From a checkpoint of a small transformer trained on Wikipedia.
Training: a variant of Adam for these matrices, 224M tokens, 3668 steps.
Each number is 500 + 25 x the weight over its row's rms, rounded and kept within 0 to 999. Layers, rows and columns count from 0. Numbers have three digits each. The size before them is the row's rms in percent of the matrix's.

# up: layer 2 MLP up, 768x192, rms 0.0415, rows 687-755, columns 96-191
# down: layer 2 MLP down (transposed), 768x192, rms 0.0209, rows 687-755, columns 96-191
up687 097:492525488488528468519525480483540479496513496469492511491507507549493532503551475531489495460533484526543499514547490480452481514510499491539507510475470466497497504492492513488521448513521533524505514529521506518494521505518421509484518485514505500472487476469524526466493523509468509477
down687 109:505504499517533539482491509516500527497469486501518505515475470441531495521473527522535491531513518481459521466479491539520463499508504491490481521496492481532515504515496511496516571483486513483492496480481535493493491507507551510541493483507513497493499504537502494524532486522538472530
up688 095:454508454489502483508494485505556528547461490445502515493526489502457528553469509507529496482537501502497496487500491517485500492490522508564495489536441475509491471516452511487553484513539508506516484474554484502494508506500452514497492564529487511526481496503549517522442525536498509512
down688 072:560462557540499495506512512498508486442515526507532482534483485489548476474517485532513488508460491502480508476499484463482473492553478473464541524456537508505516542496525517525473501486501492477473527508448507505541502505506513462475487450484533495489521532506475470505518498477509461483
up689 186:473472539492507474523499486478484503513502478480497486505478511502484485520521500496468532472472489533482502509519436463499498498499499493537486515474521469529485516492495557503486449487473516475551499494520488497514526452506505454523512535549549493499512468464493476467529513604487520491
down689 196:542460494469529509477515482484485491530453507520476526476474525474537515508502505558521526489483519501467472511492480542505484471489493497526462504459480513512432500463477540535513486496499495550528473491481499504524477520502513500513487484492498504503470501526501482516501556512537510502
up690 078:472520499458495469500509493464502498521519521517528489494423471518492504464516512501490449507483496516489522495511499462530500489543481519479501503450471495525495524471528509491518510522514514459484517541494524479509512489513506489526550535476546498537498507479471484460466517475481534494
down690 083:500489502524520544511515529488506479510478480517483499523557489464479500539500485516515518480512499468485522497504504521508525507483519486528514483505486506515499470551476500493529506496474490498508478467477470453487470515477515527481447478491451513493498471511541502529518571525536479497
up691 211:539493525531503508499483567470462516518518502479513493490509507488489515461524474483501464503472502564488476527510451510461504516512479563472519500464437507533509506485540533508518505481499483482538494483512528539467506516465527520503504490481522479493502519511486487550515513577518536470
down691 162:533504520507561491452524498471489498495526503471497496508535526497475497499480517495439495493515489508496481517546477476476431502492481529508477491506492491552521516507458502494477470448464504482482500522535519564470562502479510490498604511479543506512495520505499472497507526506457503501
up692 095:504517497479490454536510511493486510444551545496467502503484458560495520532512467490482493487503487498519496582501499491491498510561506512470500500502494496497488512521424482493561476506501509526506520528494522517494505496523506505507526502496518547499510469486498491479491513480476491456
down692 079:499510511523537567506525493512518503558454443503532491513494503431492502511487543490505505512509487518475509422512494515492498504459499507596514500488494480498529479479538496531467508500498527484470491459529466500494500486485501515495458479514512483524483540511508491510491488504530511527
up693 081:551518518483492489545480467495504514530485528462471486503496479500537493515542454495517512497487492478519493551504508489488497480497463511477507548500471505434515493509481467555488495514505552511494502537473501489513492487458481515508492485465490441519537482489506509481521496456504467449
down693 066:447455515482514496449496554488488526449492463536524471507506514516465499512469542457470505499487508524488509443506465503492474510528527520516490465471516470564511505523516521452474518501493455507512527468511506515472510514553494518473519503503506519533515494500507529515511526503495513546
up694 097:489500531507510519561503528555499499489486481508503481488497509511529475509483471501469478479510486514560487530483510485524485494513440502490513518526515494449489499531506474483538465505493485459470531520498493514518495550483511475445508544496533497514553488473518498473564500487483505465
down694 101:505505469495514470459506458469524512468473487502504501511507491457485506510533538491521512542508500485458471489496477524504451490500552497515484501474500492574549485429479516519483511494515514527527486499505517512489505448502514541542482481502474499491492506514487518522481483497502496555
up695 096:480496501518501520533480482440517510504521487493508493497521466518487482527488481483476489492491498507526499506461516479518489505507497521500500485542490504463484529473521482507517560491493523476515506518554497498515509479467512503498518583526547547538516518469499463544518504504486461478
down695 080:515503492490496503507514518516511513470480473533477493529512529469505519500490557515527497540513458489473490482510506525518518502524502503517485529502494511516543474505473532491510459504505493519481485488466505543528488538489511517498487440507454493494505492537489508456484489497528514517
up696 114:543495488447501505490547516512467488483504537500496525494463508495511487448508487460522467532480502484495482507553494496533505513520505509474503518457465517510502472520518530504464507505502535492484537479448493505477494500494478493487492437469483456480546495511438520422483505513512495494
down696 094:455499501516515485486445481490496513523499479457522497471527519505485508532518504511495543466494513524498500529475498507478491508471500513543478453500500486504489517487526457479521533505483488516513479517541509465479521499512508525521507560513510507501461474489546500554523488489468516494
up697 107:502529478485498514470505499558494480514459535546544535499515482487523529505550456485483489498496460538526503533513516494511512507515511484511524460444462494511502489474528509450504506456519550500525492473517491493518488492505497494503528486517499490504550451495511489477554517496491528479
down697 139:523513524490501548502478476478479533526513477539491484490472515479477447482492500507488523482523533499467488496504493511524523461473498500440499557526504501510522542523458517539523507522496490526473477515489509571491498499510508503503486531480509500511487503498521504530471554472497463472
up698 077:484495567503479501480474504519485520481506480517496456488486488495522491496492510517469462510503514494526505495492511511543503491523461506475509491482515586490488502506528487521529528508467442476447504496470498510480508495522540464486498502494517502526591478497479501488485495469483542483
down698 049:487497456502482525500501486452496509510482522458501502477524528477477488546508494485520577487519509502488469513515501491523486491482545500477468493525501486527561441478468494455479470489528524479554494469519473473507469511508500523495522540487457563513480530491472544519530460494495512516
up699 066:452533468524504507515503510480486511512502545580489508509493466497486534527479492498464466495506477530500539501460486501535501522480559499564503496530521509458476487543463520511556498512492493554500513525497436506515514507482500497462503489445499511543576485490526474505465531548488506502
down699 051:554422518509476497495504503542523501482523484463533465540488488466539440479512525513534506491494481459489493501537512502482495473494455469456508490498519489531547495480511483445481484491529495461511517470492497510541503509523482472510476509523517532483508531496481497515491476463514473463
up700 145:518508491479606505548519494490505501512495481499515490494504488504499483481525437503497481462506467528472508496501488491474459542530517519482504500469497511507512513478490480499513518464485534498516527532478481570504513467508439499490505481516520471486521506521497514476478520541494514528
down700 187:512508468476655491507525484535528497516483502506511493426502499502520496499508485502478498504487478519520497488529499469509434510503499490503493482488494476492511474469520511492513490495525505480503525486490488557496508492522472504500508496515507481507505493466493506462513573517504500480
up701 107:547503529519523485512470509530463512493545490469492491460522522535503504454528435462500460522463519496510486499503494476508462494513513480490546456503468526474520538488508485462476490504484500532537506542480516505482501462491498453543528478514534457528506487470482502484477539515480505523
down701 118:506514518500619517490492490486484537465529508514499500511521514521490483495508511502494508524525532488477511502526512485508446522492491484500495503518493509501499538518448484509480503497440501529502474528511494537491525485520506466503576499477514503497487505520525476498526481483482501494
up702 078:509484473509493462535509506535523480478494557500501537499488472525502512481510478456500512519507478491494497497492482495570503431468481484496507528553429530497503493509470508503489528499524537502499513489523490509505481479487420517491502526476476506484495481496485517474478519529493471482
down702 052:500549559462523527467493479474505507513461464479536467516526462454511472507511521496513504475479538487487514504498479516486485534532515487555477474444500444504538479497500511516506497534492500527512491479470537473498511523524507490508481453520548477481513496515497512561520487457516520542
up703 073:531504491472499487514504514391463493476524560478495525513430472479525502487500491490491497527518502489502483546509505496563507514495533504494497505540452542498489494494506498481476543501509515472495552491489493498498497496508494510506515519467505481549524492511461507483484515528502472492
down703 043:499514535530521508493515506506513498538474440487491460520543505495477496511498506473480535471476516519497515463537520519474516484487488487528509534459512469504528493528478513544492477503511510506490479505453497538490511517485526473473482509528511459462523512497508493542511505433485530506
up704 101:558492494461490492507476511556501494510504536509469481487482526484508515484502502479508520505496484497477499496491479517529515474514463488450497542488520502558540496534517430473504476504484466463472495511484506489516498519516500481504503448484457434515490471507510514473524493513503527463
down704 088:440506520528495487477512481466490515518477508482554504482497480497497485521506470490500521474497543521514527518531508457498473492507516510537505441457505479460439515469503514549489505497487525528539511490524474510483502477503509503489478544459528529511488503503501492526499509478500515551
up705 065:529521497532520523486495493449507506509516513462509498512411505465523533489488495530511507457544524490526529524563482510445502509497508511505492501508466473476481503471513495467476483517513517452507494489420491490512493528475527506518497478456499471454497469518560532487523487521514525483
down705 046:482485491479530487507500527510476479509492495546484487503519476566490506503493449458464495496472531492474528479488518488464536463468519500469513540515518509498516512534469509539452520479490481519529525526488535555485515468525497488486515520519497526463524510449490491508490543451494469484
up706 267:528555514499588482488483519509549507475484510538556496466525482507516470503487528484503546526472468494505500497504460501504486494485498472470494486501544495502548474510488526503505496483573482538477536489472476544527521529521514471522498476497496505492514480497501491516472551481505511499
down706 274:471446489477484518507517479517471501519478498501459488505506530495496504510507455508500493496545555499511515479507560528518486530482535523498508499498500539518478507508485490530505526522471539510500465499496500463485442474492492554482413521484459506503490502520503501519537478500556475510
up707 178:527489467462517505448549511508522545527497512495480468490480517491514532453526457493498447525491489481492476529526487511509464530531471521501515506531497482499439506508475541498544467495490528503488529492533520512449522540507500517480505473479483482554482539507528512514545477520484528494
down707 182:512503461474582525506517491517496513527508531517509503493461490472508505484478498477466530501498504472483478517523475525495448506492475511476492554525509491494521495495498515544535478500501478479498523519509481582479511532542498514499526511453497513499512499455524506495529493513477513502
up708 095:465529454499513501507528516491474508463497510539539525480464487504487566511489506495496489474499494539516489550520473506484497516463546513574513497498490484502455492490487503457494500499510512524490517490504465485512506555519490516465519508452511517513518482513505500477483514545474528458
down708 111:508473523510499512507523469503516484527477468484473494516531500480510467510504479520521496517523492444470499469503537503484518494531465476478517521482503519515561510499489492534519496498487488481517492492490528489513505459491505463529474489536525507453492528483502513511505522471525468524
up709 068:527517512473492446503477509474501495481518461501470474484492525556515560475551495510492515482457494499505457535493479497531498456523459487469500518472551520509521520476539456491486459501495481544473475531508533492526508509531506491506534453484516484558490488473437476473526494471471520463
down709 049:473499495517494560500504491483498520509474481501540513519509506426494468530469495473493512503536485525506542442536515525540428510513488484519500522499464491509470466537479488510524512550488501471500511487499461518494482505501523525550483516468502549526509496525509496514495519527538495526
up710 084:507502487496494422523492480542519473504497446484522519493494510538468527476529522453497532507503502492495505464521476504525491531499449516488503502454485487512499509441531499492537475513539513500491461484548555495483504476518469507539517495551505537506422503481467498519484483487481518505
down710 063:484502529495515609474514512464487466519477507529470481495522472471525465535482471511480461501510513486506532517480519491524493498520528490496494512524495494502481478594466507536517486472474506479509522505477500521471488520490501494449487483496450494477507483517524489497538523513526488506
up711 079:532508512466505475464495494480498486526541523439475498500424495497507501451528490498502501485501503480495493522535519504485501526509467511462496523461486481510513521492568436487497534515493482486491490503467523504487505486496483489552510443494516493497496511499487518463485491474487524459
down711 049:491480499507510532501490534498468495498445482540521481507543496511482481575486479486469505482492510510485550485501488495468501499473533510505493494518484501476474470487456516499514504495512512513506513514514489538473512516469524506465475556496463507489486485475511506529545533517518508538
up712 117:481541531530463492527476478554486487458499495494489518489479514489502510535506486443472471488465526502563496512494508489500504470483511485494550471530516481508503522507485484447479507489487514520508498503499528484519507481483487463580526509498528498501526444455492500481445524485485479478
down712 109:514500493515540499543519483462486500480533506509494505509524499535490450496513487490496544521522504502481516513521507492496484502479516483493540493505497533512531541491454517517487476510468507510483473519520499521492523471491493499499509527504544501486483512464488486505509537486468478479
up713 178:516544535538583462527495515492518499521487524524529491505520501512537504457511519476474494530449464506478503501502463510516477474511482510511521474487490505519533492525497510516487498426518501507513496535494479564500542509500509458496533500508534481482503456520463503518499535508506535526
down713 336:501466492507423516492495485485475517503485484493451501615509540494477499516498495538522490485520525487488513488482535523501528504489505519499477507520500523510456506505493493528504535520468499511495474489490515435498458482491509535477453525469463514513477504514508498521525466491535477501
up714 075:505483550512512551513523507554501496501487454500556482485518485487532450494470503470481485507485506507545442468516518487520483508480479495507516497506519487476491494482560511502430525488473477460474528478503498514501502523509528477456499512527542534518559517491490477502562497508488475481
down714 060:478523447478485450486498460459513513472484514477456537480526550494486522517533513510513492516535486482466461528460531538525492518507538509492466507506508530526543475483450491475546497527528493540506472517504546503509497479472518529540540512497435505468466494511500531497497461504477501536
up715 084:491480456471511546525524477493532490564461527467490516501487483478492477526482472458523494503491483494471487487476471498478500496502551509553495496524489423503516490553515457491485532482521540513535509485530475498525487519509482505508496504505503504491481547511500532519539520519522464507
down715 069:513510558531516422479501502503490480409515495516504506506504532511506514488522514540512483502506508494500488523520506510495464509515480503464512528475486541503482537435508546491538481516526446482464530490464554474510508497516483478483491476474484445512512455494509511475461504480489515481
up716 063:519506495442490475548507497458527477537449523468469475489509485536481519552532492476517494541474482504523497540503515491473503506550537514513500495499510470502509485523489481490512443501500488561551514540552499507549497521546493499499514500538510470495494524489465531495510512464505474488
down716 051:479479506567526501487516476512488509431519480511530510500478536475490477516482511488513504485531461536479508477539493480528437518513472506533538517468494485536447508475512463508506529516476500468455525473478501484494481487461503543493469518466513498517500496514525481504464498542499505526
up717 078:563512458485499507507508493414502508513465515468497561516472511491489509529513478486526547465513499474524506527512474495450500493473541512507500503540461457483480477487445530483467506484517556505542506489500461484504485509462456529476473495477470483478459491506513516524535495553513448491
down717 064:458484535490476467491493503554481500480518501521490474484527497547508491441470522476481450543483485542489527483479482489479505536522483502503532502452527507506512549526529489542472510494480483523468494513483546536492524476495507474515512493537568457492522491507509490468473537465490499507
up718 092:492511477446507486519512501508506500519510543491481516479451515549512519495528449486515468500485470500495489535518498476486493500509524513510501501478488464499509502507522462471535511480493553503529517530532503512498506470554482502498526521513520492507523503468419458451516522517470453450
down718 112:498494533550530517498512479497483513465474462537541494517519504432501486545499547534526502516517487507473516453505473543499475505539512496503491504463489470525505484472481526495541516543461487500470507470467503474489470532510540515501485478481472494497483487510523505515509525498528516536
up719 082:527515517478507506504549486493456492511504447527531524484491524530514508466557509496490501449457474518528513474535512468479486501490479487510516532432520481506515493481522469478505440493475490498479517527501494495508507510490469484468513421491504484482503526468461482457545496506480513483
down719 073:487504495507508504498496492508517493497504512490455487487500483456460496542494500522510493494548536465502494531495523563521452523533540500507489468503463509523487484526485485485542521537479494487497502455485500462484483494506525546560516562484492509494490459531540539508470555535516507525
up720 096:521496500472482479523491507508506491479488497529483458498578459557496494511504498496504494495477501485510541532478519491453504481537519485461499486498503523521518483495462518507559454488496500468522511510491502494512510458531494509497502526546504511518515482475463464513491506458493463495
down720 076:492532491524497516495518511495492524528508521479512501502431537427505520489487531510511538499527472556503508468522512485544536506507496516589521502505489471485459488532527487518493494536477519512448468492503478461499474527497507518504507489463514510532472534538516499499470513534506511520
up721 125:523542495500499492494505482536490475491494509515532491500482488516540493466509493479503454504490480533552522500535475452532492477523430505482515498480457484485505502510496477452451486478512500502496506497478539510517505512496480492507545494515539480547543494456446523476520521537475487486
down721 122:478464500505594512478482490517503539499503534529458511490522524501472479509506516506528508482574534500507495478504508506520418522502510485482482499506508491526474509490458488516488516521468527496499468498503490519492494483518519545477493527477502507510478515514532486531497538504510468479
up722 081:472501479512518487502496466512518491557523546491523510489437469456481522458505498486499479493520505524491511487487503487547496521481493504525494507483478477491512526478581497484469523517519571453490519478505476492500502503469465497527515534473518485520470529495513517476487504544484546488
down722 065:532495518472500493502514542470475483467476455539496488534546497534516503556510482510503502496500517442495546518515494524468496517522491487466512492484487517518483513487446530511545511480493444519527476534471491514488509534489532502474449468515457507481512476510502507528542512479518493537
up723 140:493503468518500499486511522546469495519476509511541541488524502530541533482524445511470520517495508538525469543495502498490525522482514496542493457420462506499519469441525514470516521472524541486545532463466541504499479472477486524513517493506496489527563460528503486485488503482510526502
down723 168:530502513503486521512490486485487543529503507536512487490475513491489471493495511510491513485513563521492496493515473501495644498498483496466498563538508477513526529525466515537529493498493491503468489527503498549490494512518499498500499519483493493498471503506523499531508522467498483487
up724 111:545511524487496485552502485484501475511507500501513495511533489519526471464542479482507491540441480503519502490511526457532487507492444502467508525471518508450526498460560512542476480501516550491473520528499518494510505475457509486494515459529511461506522514466411483485548476484497473488
down724 104:454487447501516511459488524506513524466491461511473479506495512474472496541490544488479488488550498494500499501490475559525459519497548504521467455510469491540454490550486481449525528518503462513530488496495495566469495534503507552514512528507467524496480469539551513514475490522510531542
up725 118:539528457480517494516511500505520503514492515521524513484459480508533496483505457485497467518491473524499515526502454463545491509521468499501510512503434447451487500479529476463501474491526548482494510469518530510506501512488498467470533518554519455490505485479488488477537504518465509494
down725 140:492503512487592479468481504497503519483488485517472480509527507501484495512491522515482518518533562486476496500496507539482412504474521505490498498487504520526518528494477513507515499503495481522494474509497493561498493459482540512484468494487495530513506493539511523547504517457521478536
up726 307:465526542499542515524460522497500509507517478521524533498493513512512527469490515491463478515487510500525484507476504482493469485475513516466521485496533510519537484501497477520501507492510518512501520516487479533509521539470467492531512451503508499479554489523492509454478544517506522490
down726 269:478483483494544569462500504517488473502457460522485517474507527492507560537522511502504479504522514512509516481500546490494466518451509501487463538542515512518522478492491459486493493522534531519495498514483458502506472509490481519508474505467456489518507525522498526479541529518518516504
up727 098:508490485483476437528501494470534464475527579497482517492537472533467505504512497460502503503508491490468540511503495490454504516556508491488486486473486514527515488514464529490573511500501518487541501523538529499490499460477477508555514531519490530512455494501474509479460498492511472533
down727 082:485519515514512593492500500511502478553479462502525496495473508478524526502480508511517494509488508534516508500530502494542508514476475506564508522511494482479474508511541480547493501515488505492442483466483493465499481533488514512459484497480501493538497495521531503516500513504512517471
up728 115:510510482482535535535475477539511498550491508506481512477457511499511509522506475522487523466516479513547494516480501480520480477485458510505506547507495480469513532476494461492537475512500528444493531518523521491530509507518478497494507545484523460498520493449515492474548508507481497455
down728 169:480490517503540467447511511469498466445470496494488479507546478500498511516501529509524497565515519493471525491522487532485425508531552500503490466468513500529517502497489551507501519491484483514510480503491509527501499494507545514494483470494498531513503509541477529519507516506517488569
up729 068:489506477515497486508531491521515537485487463498540574480518476528506515502496498443506492542513518492512528509545510491518492491465531502520518504521461500472480478473487579495515471497517549522510481461552485511484503505437447518477494532512506534457500474503478491475489506555486471480
down729 048:495495474449502479476500465468518494486476493491496464496532517481522497460508515496541470519487474478478502495470502539477524549534466490558467495480501502534576517521490466531519529501492472525499493513491569469488479511502542486549531454513506505501486501519515487505520481459498485556
up730 087:478479526527498454511515534588493494486484515503507483508582505520486472471519481479509492481515498507492498455502502501472500516530462502499504489447535500479512519541503511526476515519494461541477494527442500520491503511501506486502503458541494536509524530487492491500474503446492481531
down730 074:533565470490499567509481471477495520534509478505494525496422483471489474535501536540484516507484513491499491531507479514534513457474520489502500473558492496526472448454514499464550490473492529474501499486530477458505496482487471530524523520515483505510482500515497506521506469566497520464
up731 097:524526490500512496539507464493522504515506516494464527471440465547493526513531458525490493474489486517543514548514489466521489477523497498470510533489514464471500532486505477484513429505519546508520489541459510494504502512480493505493527465449505483493483473470492501458544491517476505424
down731 111:468457497493548499450520528494490507469469479531524475511550503455496492505482540494507510540551491485477513453495499540493489510500512508540512483477479501535523496519485496512488562495484485492515503479510504512450492489502537521513471488501489483517524500525504509509499511481533489562
up732 094:508522522524512512512497505440486511477504475503496482508487533493530508530518471562465496437530502510571507549506503493437492501513520514524516512517508471434466503515455495494490469508489474533483519534465456506511497547507503506456502492444513492457524462491576489500519513477482483483
down732 079:504468480490487465489489486543507538508494502515494494510487484513478491469477562459505489550491492490448481454516498506510516486487505488489495516511506495574577494458510494489462514462514521487514495468520514501489493452514499484535498493551526509517513510496480510487493509513523505505
up733 066:511487462488502504538489521517514526511464548450504528476485505490478508517458501458530513455501506490490466504458484523483505513478516507519502521558512508495504506532495428472450507509516533485519495473538521496503488533466497508465486547499484472516478499508444512497511495552506480459
down733 050:488492537529501458454531440475511478454526477489505488511517504492541527484529488516481502505501495474490497481485521480484468502546490477476544504448529503530551517445513528550507494501491471510492513511464527505507493473525511440491491445509542493470528510491497498530502512435479521536
up734 106:524480522515502507506539483515529488502491584521529495493527463488520487457539464454518441522491495515495483461516515465474505503516504489518516503468475492460502497515542539518421549499511548483481521514484494499495500488430475485499506473509501510520529520493446491475478519501506471522
down734 093:465538452473525484480445490478475537501511439507458516505478543519459497540473549530483538473525493478472492523490501553508520500484496512493500481523479511551517479496497470447558500514495488515517465476510511436485480539505517538533502533509466502495466468515528537525510526501497526506
up735 151:522501491481510522555488476526494489514493520490484478499542478549530479543527443492478521486470461505533479533480512464491476492513488504500509510523507481449505501490477461515520486488517523520502515538498515503536505499521497512482520513514534500537510511448485498511560505477475445451
down735 266:470481508517521487445510518492517502464489478501510505510483520441483519497497575493510489547523475496469511446523477534512447517488523501522483480475493496552497505489496519459501514511504486509512495487500509543509501499521499501506492491492490504478491518556496519474473476531525529564
up736 095:513484509486516483489508497465535454518563487480511509498474495505480505472507507485462494520523495502496482443525499494505494517537498481487496476505464466543525489469565516433529495506503516405517520470553502518502528482485473482502529527540529513507474503473522479487485514536480530525
down736 088:520527480506538525522478505518494512505464521500508495516503496481540487539501502547529504460519512510499505543493517512509463490488498489504488514533495517454451489519465507582540474501499515515466454517460496539527500519479569541500481488466474511472472517539507488512506484483517494520
up737 072:499487478525490484482515464484524496569475507502498545508511441503460516475533479457540490496462500481450524468486492489525502490485504490518498496480501464468506493481505534541467525491540593531506473483519490482484497457450516502533478482473480518460502529502480544527495498517512484511
down737 063:509486514475512516490474560496463462451525512505471471493516518503508458495465521512469496506482496485538525525479503501469509501521496526469518463500489528519481520544511495452506482502484450456505512512498505500471510561546455498464502500527522467528516457516493501490491515508506504462
up738 089:495506506510509486533465517537507484513485453481526470497478499500501515496482505520466512448539499508545478481471489502556488504486427497490505516522507514484496521464547418481509496518513465468457508487519498497521501546532494492461519545496533515505484500471514484515529493485473524460
down738 074:513511500495460510472541505476516514489480509504513490512524489467517500521527498487514489518493520476471519499505509503516456508521554447507492515498502481541531467513446559544504469466510494508530497524486510556503494467499515490524489470503471522471527500527498509491512488504505502548
up739 089:491509483487521519526537505546516486491493508494539516508501478539555501508477489472473488501468489526533498545520505488498486519484491507535498489505479510498493488495555507460505504472503528483496537501518497500532489517502452500492501515533526517486528530488518471473544518549480519463
down739 096:526505526508529475494487442469488503469484486535478493517535493473513521521493504516545505520519524481471503462479471521497510503529528522486486526499493497527519514430457536534518494543504509553505484522482545462497485501498528525528491488500466456459492512500531535522476524478519506555
up740 090:486518500487486450493493489454503479506493426481502510497514482543475529537513512512478515489502509485508531501529492499499493489536484500489493471485487476503488483450453529495603472507509515504532476492578521494498508486490504512517502518515515549474458490484514510533508481475495520518
down740 057:504460500495498592516497525542500465502496532522482488481532496449503470466480482488511467549501485537506522475491516474523492502481493504537511542536505506508497526596519496547467507489480500452447508494494515549492490497504489510480512483498488499532514505528525479462492493522516459471
up741 115:540524484484506491521498471409484494482539546487465519493449512497516539507543483513490501505506488508512480553504500490497501497475547496483499528520481520500505514491502481479480482512495542505511497538491491509511510490502471514506531471486493433525485461492488491463504496524486494455
down741 104:464451506515523487497514539539518525520451443506552479521543477487509494505468518475503507482518509501489532441515507534495489504526450507536475495460502458500504498519490494523490538506490486512503514466490491558492502509495559477496485498515512534486516513518504496526525487471531492550
up742 094:507542467487508499499511470542497510484515447489523540482487501561500502481479506463495495511472472497526472496528477475519488478502444530472512521475480497525499512439507485514506482483483538485491511491520534491496512468489454477505527503498531521439513507490457487456480482539480521470
down742 104:479471526513540526492504540476491476494486511508481479501518488448497517546520471503509504512533492481491508522480512548508509520525543488546477447518493529470502486572487519491512520529483486501540495511504510510520490560489517533497501499476477514527480497515551511512504478470520495534
up743 087:509513479471505479491539487491505479496489423489519555498475487552481511472494514435503504510489498481507501489577501483494490520497499508494503472458466462507484477439510562460539471490507509478534482477561524517480510468476476500522508470552523556458477498490481483494504490513488500493
down743 066:487493469484546525504478515499496446480470526506502468487546500457513479508503465528520458486517485518494510528459525533504503536500507494552479526553486508468518492590483462554499514532480513509467505512496552533489493511471521535505503517467464502484487487514547490480486490482522479499
up744 090:484482514484485474512485506462518494501504463526530486490594489525486483507515513499465527515465484508496507480457529482495488524526487479472487475483532496526529502462513492498529477476492484471515507506558499488504508488499519489493507531549514545504461527466448475523529480478495482540
down744 079:531530486514461534518526486510519533502509511491458518485463542465518517499512523521527472522539489512514504523506483515531468524483516505533484534511466523490425523533500506530544489543525493511451463506474490522493460519479516528505514481480477483517466499555517507478469474536496510519
up745 073:473517492489521499456537540523451478466510451557508503514477554540493534462488515510493482475491495512508463515551483505512502517503513505504504474464517480522482509497504525473477502494506481504474528489470481517480514512524496488482521432512516503495533484495499525486497524509469538496
down745 060:522529494535532529539474460498499466540460532486516498529505460438515471520497486514530509487501481488493501500488491511491508476469510500495477497527490501456496462490495486485522484511488535504511484504530506510496501453475489519547477521515511533448475501489502496524480488522539476462
up746 076:535459501513496509532522510497508479478477496504531507500575487497498458505510471487528510468485495500505521487465481498474499486492508503521511505527500446475494476538495496519411563497499501515463534494457484500489491508476503500475490510512474515475516516495511502528528518512487441524
down746 057:483574499503497470494472431488483531504499482485453516496470519495502504492489559512466501505491519478482477516498497519518503485513498509475497477478484550525513533457509513464547457498499481504517464483486496422516489502539457518538517456521529475507476478513460508465456516516494552503
up747 075:521496504478516512526500462521564455551524503464505485486468462485500503481504498498497514462508490521509498490500496485526491482513468506501492500497500411494529538482571456470488509505490519472519510523536494506517503485529475483533544501538527507494434496478518500497542492488473540478
down747 059:519518492519508474500512486478494537435471475544505524522520508495496514541507504515506497498522488492493510490515518543503482505499522499507504534495481518500451491490442559519528501518492474509487485487473514547498485527500559556481460475455442501495504496516500494481494532515509487558
up748 081:491486517499518473536514503513518460516518567468490461493490462501510492487547456493468486523519490517511500527491533488469494528554504480496500495477495453487523534530531464498502510516490503504523534559487504521524506520472518493516522510503525510542512524468534538490505510445486514487
down748 064:517558470512547523499514482497491549464467435531504538530461518479475481535485550508510516492490487504468513470530482535502470457465493527525501520527475492546469473441486522496533509478495506508465493476496486524488478492478505530483478487499479493499486512528497484516506454544515493532
up749 120:539503513472512492448526496476517474506543507485493501509440496502525514422530496509496487517496498493496493506554503484491498527511491481476494497438506489536529510472583508466511509492504496462493517485463485510496528470517474474543526436514523487482479499499485505442497505515490548498
down749 140:482511472489517521530470522500482509516452503508517492512523490502503504572493464506522521474508510505504528524490497522496480490480517514515476520548473502457458484529447491530512525530517497524512492514505496489490500541480544534499491544462460524514473466488517508531499526493521503521
up750 100:540533517480501490463496503481461504512505471463492497520468519500529500470524493540504527456504501483528507522534502492468498521525464499468501516439533472495503509489513447501483477497486463509492488533455485492500505512503532493510501418479504485446476503499508511486543471460494520485
down750 080:483470493503508533513495535537481499503492507535502473491522488533460489535475495463488472516498524519497522512506472512496523491452547500502499493540474507494480494513515519500485532487513524493502519485526503506460509477486491523514518571514472503539516464484542501477464557522492506508
up751 089:504528533492507508489518486519473517502515489486516500499454470501553498477522477498478466490494513498556492534533507483518490501487499519508518498473501520431477505469545514539453507508483540525471514503455487516493501505494504495491505456474543511483587498490480506479530500482482509451
down751 072:488475445469486479490483538487491509475478466506493494492562529502461491535492534461492517493509494490462493464490496567491491530512516499481459502538491503564563476535462493425500512486504472519537496506532517550477490513486495519522526528528448536495488500502507525503528468507514500533
up752 061:498489480501520519486548488529478454474519487521560537499511501520516475464474506496509507471492487505507478487518503482447490487492522510542510481484480439502491506481507544472465503471488508488517548485529506516480500485486464504506516493541532568464478504502559471507506517527478475515
down752 045:529553499483516467525489442486486462511479507486445507502499492500498532511498510548538467519509489498483485519487523553519536505490513495520477505528483551478530511500500511500546486541509500524499477499493537456527492509472497517513481465517489475488483491519515498472455512517533505503
up753 071:499521496523511491515478502517487486495475503523547471507524466490521511502511509531490542430525505519534517528485496481470491501495452480514509519463544444481492513459479497501495459495498473479475500507492461467528500555523506505486502497444505524431468488497556458505552484476497532479
down753 053:483485512438462526488532537479490512527514494510454496505517512540460511511498468443483422541505509451482534516506487522508555502495512494488521488474473536521498514556496531502504517497502467514521487509494522472489492474508488515547508522533483509510515498500519516483469560521503482545
up754 063:496518477449505495495520473466470476487523494474492519492537524559487536498527499445481481552460485493497524508543487478485497467539502515485503500468458504519503481503471514504515479498511547488525503521538513500491515473474482501508507450551504500467535504478432524481465499528481495518
down754 046:468495540541572528487467543507496471509461496495479485519477488427518492502472508525533507494525483494479531517491469531519499480464490526538444468484482474466474490520530469474524552497495519507459513468491526491488496519512500520520487510485511475529486482496549505485510503519511447458
up755 070:471504502483496486476503491558508504503451430482488469489524528526481524523510505531490511492505510500523489472565491521467499506528490494511505499471473477516483487507441501481546456529523462496493467483471519496500505516517523506488480477521482526489462505490561522530497502492497520525
down755 041:487477474497492526523463492498534471525515558506496514474503474462508471481495474507515497538481500514485520481476507431497445486486494483533518496525508505507548537506522502532482515430475566489510500516522483484507472458524479496546521497481536528520498508490493474471506498544521497473